config.yaml
n_layer: 9
d_model: 96
n_head: 2
n_kv_head: 2
head_dim: 32
d_mlp: 384
vocab_size: 3996
activation: "geglu"
norm: "layernorm"
norm_place: "peri"
norm_eps: 1e-05
positions: "rope"
rope_base: 100000.0
rope_fraction: 1.0
qk_norm: false
attn_scale: 0.177
bias: "all"
tie_embeddings: false
parallel_block: false
extras: ["capped logits"]
init: "uniform"
init_std_qkv: 0.0534
init_std_o: 0.0663
init_std_up: 0.0764
init_std_down: 0.0764
optimizer: "adam_hyperball"
lr: 0.00401
beta1: 0.9
weight_decay: 0.0
lr_head: 0.00881
grad_clip: 1.0
warmup_steps: 200
schedule: "wsd"
decay_fraction: 1.0
decay_shape: "linear"
final_lr_fraction: 0.05
batch_tokens: 16384
seq_len: 1024
doc_mask: true
train_tokens: 93250000
steps: 5692
dataset: "wikipedia_en"
Each number is 128 + 32 x the weight over its row's rms, rounded and kept within 0 to 255. Layers, rows and columns count from 0. Numbers have three digits each. The size before them is the row's rms in percent of the matrix's.

# layer 4 MLP down, 96x384, rms 0.0763, rows 0-42, columns 320-383
098:135109143176111183103114097190109142180135123075119175182147084141102169144130103113127117127120155047116152095098152124142132144142174182064122139127128118150165118153128132089068137113132093
096:159140123134121154114091122134138163135106168088091107148113159123125129143122174122157130136137087142167130144176099096185155096127134115174126119133140142135194157131124098115108147119192076
101:097077124154189136067072135150125151103152163152083139106127131160124131160094111161085185114159150152143140141097097124122122086158096152129178140172167177178163177159157187133141136164147101
095:129120193138118094103114140130140145146132102087203090055150150114172098135135172131068076174136152121119125128150142084130140151102142110131070107151145148165081170173138110095114171096098113
106:108146093106076137169110148152094080121138159076148127206095110075095117087159131097135133074134090132121082133103120080085112125117082109119148136120126101072156147145144155112180120197151156
103:173172116105087112114121122091128101188137079079169130190088113108134151098168179127140158126132073158146112079095121127133109084089112126145096129067147083115176150104184150152132142124177124
095:136094164153168106168128147162090132185098132157132148117135112177194145125115170066153159132099163147121086122183139107142137119106088111147044165133078133108196067121181088123090153092102141
102:078087143161155114155103145157151101107102072144134063150124131122080147116106079170085084079148086077131123137164050134164130149174112113055149135114141153095171120122116165126153137070141161
094:107092119163134142169117161120147111159120116102172147161138158124143066156171130174127188116126092161111065146101127104083145082197158150060092090091128091124090182146094192108085099133132110
100:110101112176181149109108151110144137075175121110081136137130094106160161119073090126102118186082132118147118123139158113122173103068080148158078132131167090140087152135119069056161120099155092
098:098088150128111101156114172161113026081129085091126196152039121096170166138107149156132078153102105098100150178132151178055148133115097096198129113186088169062050100113096057135076143158069163
110:123163150135158166106171086121124057094152144119148098134182135126160112163134096084173133159137146081118143155165168133184165128118172160084124089133164114133175118049124189138142134104097134
100:150072072101099094130129096158068144144135200135104091119122177121117079112158161121122108170177146157102134123176105159087170140073147089143061127107117119101150154166143197125174112131134196
101:089129115132123151166119169160127136091109129121133186137149129116119142148081105114094107101174130144144128058136110205152097086126124083134090148125107118086057116117140150079177095172110130
100:141150136108131177157229148112146125134113088124091070153083140108151120111114102173133162091096156145144129135147068106105126125120115135114048101107141101143109100148155162067155123133080133
105:106144178124080146126108134120118142151117136114114153081112115142171142143141163128170138110079098128173153140143178152172139105070120075152097099180192145179096171038098148179130119116137171
099:126089155182156128156179158082125125163145095125142155104087117152095087157083122110072164101166101114165123168069089161152181097157082124121132109146160152116197190161090212121139197150120119
095:160107115156109121115118180068122113087065177164163105133153079105115140103160111087067128193146113136121133124137152149118127093156118149132206139107129148169156096072152157104109137153144143
103:113157106130108074117139117082089097104134123128111135114147148177141137135138162087177181137162138116114072102109081152147137152082099099118156186086095059140136126101094128131066105148125163
103:105110117087087057109138147125125069077126119149106103182106178095120146140119145101139190167116119079142134129192106094109142166121135102129054077139147157157145101151111090143156167155180118
099:124100094123166149166071083077159140073129129147087114136148124154126093107191185115110139169149110106160131080062093126158133125161180116078123068113080173127060157138154107137147109145148144
099:194123111086214100103164127176124141132130133152165082140084127099051106110123163122088091129118154113102135183078158128112160166213118128131104115055166089194087187172173145091160126155170136
102:184071116198109108106151147155032179112159159132115165069139114128129109137115154110072105133144134117112081100131113155182168137156146103096110165151103135162083144101184151141104154124088084
098:120181134128112084102208107188141176160103105099096150168144135164146114214110146088093189120062104130117094146120116079112119133118152166107162131107137167179139191106065111095101135174112141
101:108180158124130152112171107128123103132148091120142112078135129111156163095153097165100172129205097120147101163121142109098148111115080089138122132090162139047157135104112132162100122189097162
094:182118119213172126173123127072160101088190090133138166106128114186068130207168108027121123149160116154136101143111164085129137148169172094071197147049129146144108103101119093120148112141156107
115:123189114126070067127125135130098148139177098113155120172144116099117153159138113125102167073141165114153129155120129144117068157150159186152149122132140133142120127180132125169122149122142097
099:145137171156139099106142140168122138144110116155105118126100114121093049152120189087142121172113116150079150128118187120122134122125090089157123130171167080142122134204114116142055153138137185
096:146139067115209126088179173199115131138114163181176066122172072067142102189116159116138098126167131075093160089134121143102083156112169142208195161136139119093127125141082111135172157119161154
106:176126096134109131135062122159125160143122137121136137109076180107129130085114115154142144185150138110096167088171129174148080112153130119194075134136076125146087074160153116162125126173081115
103:089117162138086135132062076110139192112092122121155127144147098088106153111200139095138094086097175130132154125089132149169079094115113088083119186129123200121085194175142125154126184080097137
099:093096183116137113098062112184131147098100123118199109191144182129163124114112154157122161122124119194179122137164053125129119121141117100132180170130081097101100116153147123132135083112093160
103:068121180113116079100138064170082123077126068132136139169208163105102075144129169110137146125146074176173121125102118120139080126115078158109168140159130165173158160118153116117098104147155080
099:128091154112124110106130167151186161154101148086114174148147130167092081173144118072106125126130127124171152137063174158139186045106164143120140079085114135182102148119121130128132130113104131
100:141143072079089175061144056099190180170075180112098159101148110130084130088137137117161113126124106082072178117135114145169202087168111081167112106073119084080117179134105188174108125105146137
099:200192140172141231163147113143164088101192149151114099083177086124124086101111122102137104125195099162080082087143112137137080152150142091090130110157150090109084129155116170139149153101135154
100:204084123124087098167186030191154108105133144134096148173084168104144170113154140148170132158106117150116152137167107064155163110174166155154139118158126142143088124146153148140115215129112130
098:164112104096090181104080128175124129141163100126113132087095183171140100119167135182203105171135157156151146100120103139178141134125100074154086079149121109087129118138114123112141060070132141
099:142104147149113101112176146089137161137143134104095103135129193166123133090112105095139181081085158140098129100141106152182112207143129145140145115140085157155110130088100085125081127121133061
098:117173132134102133148060188128125189113103095103127181079115073132136144107083080138109181105135175121114111084123136190143090145143174185140112090130133167129113139161181107090109138115122133
104:081109076166110102190084178174086117157174118084111173156164132111087126130167138159201115165118102106170157110178069210128176137154188147107066099111120191126093107098153120109221147149132133
097:090136120115154136161152133167206143136151085128092173125119152209100101145144090133144076141121051117182171096110069139088181124206147112150108165067061182160093102117177148173169108113170114
091:125090152154110125164118145128126142135141146141092135094161104106219115101120141161135160140138098057124064136178111119120049119134186141107108113083121123115121123138171055086167088108153069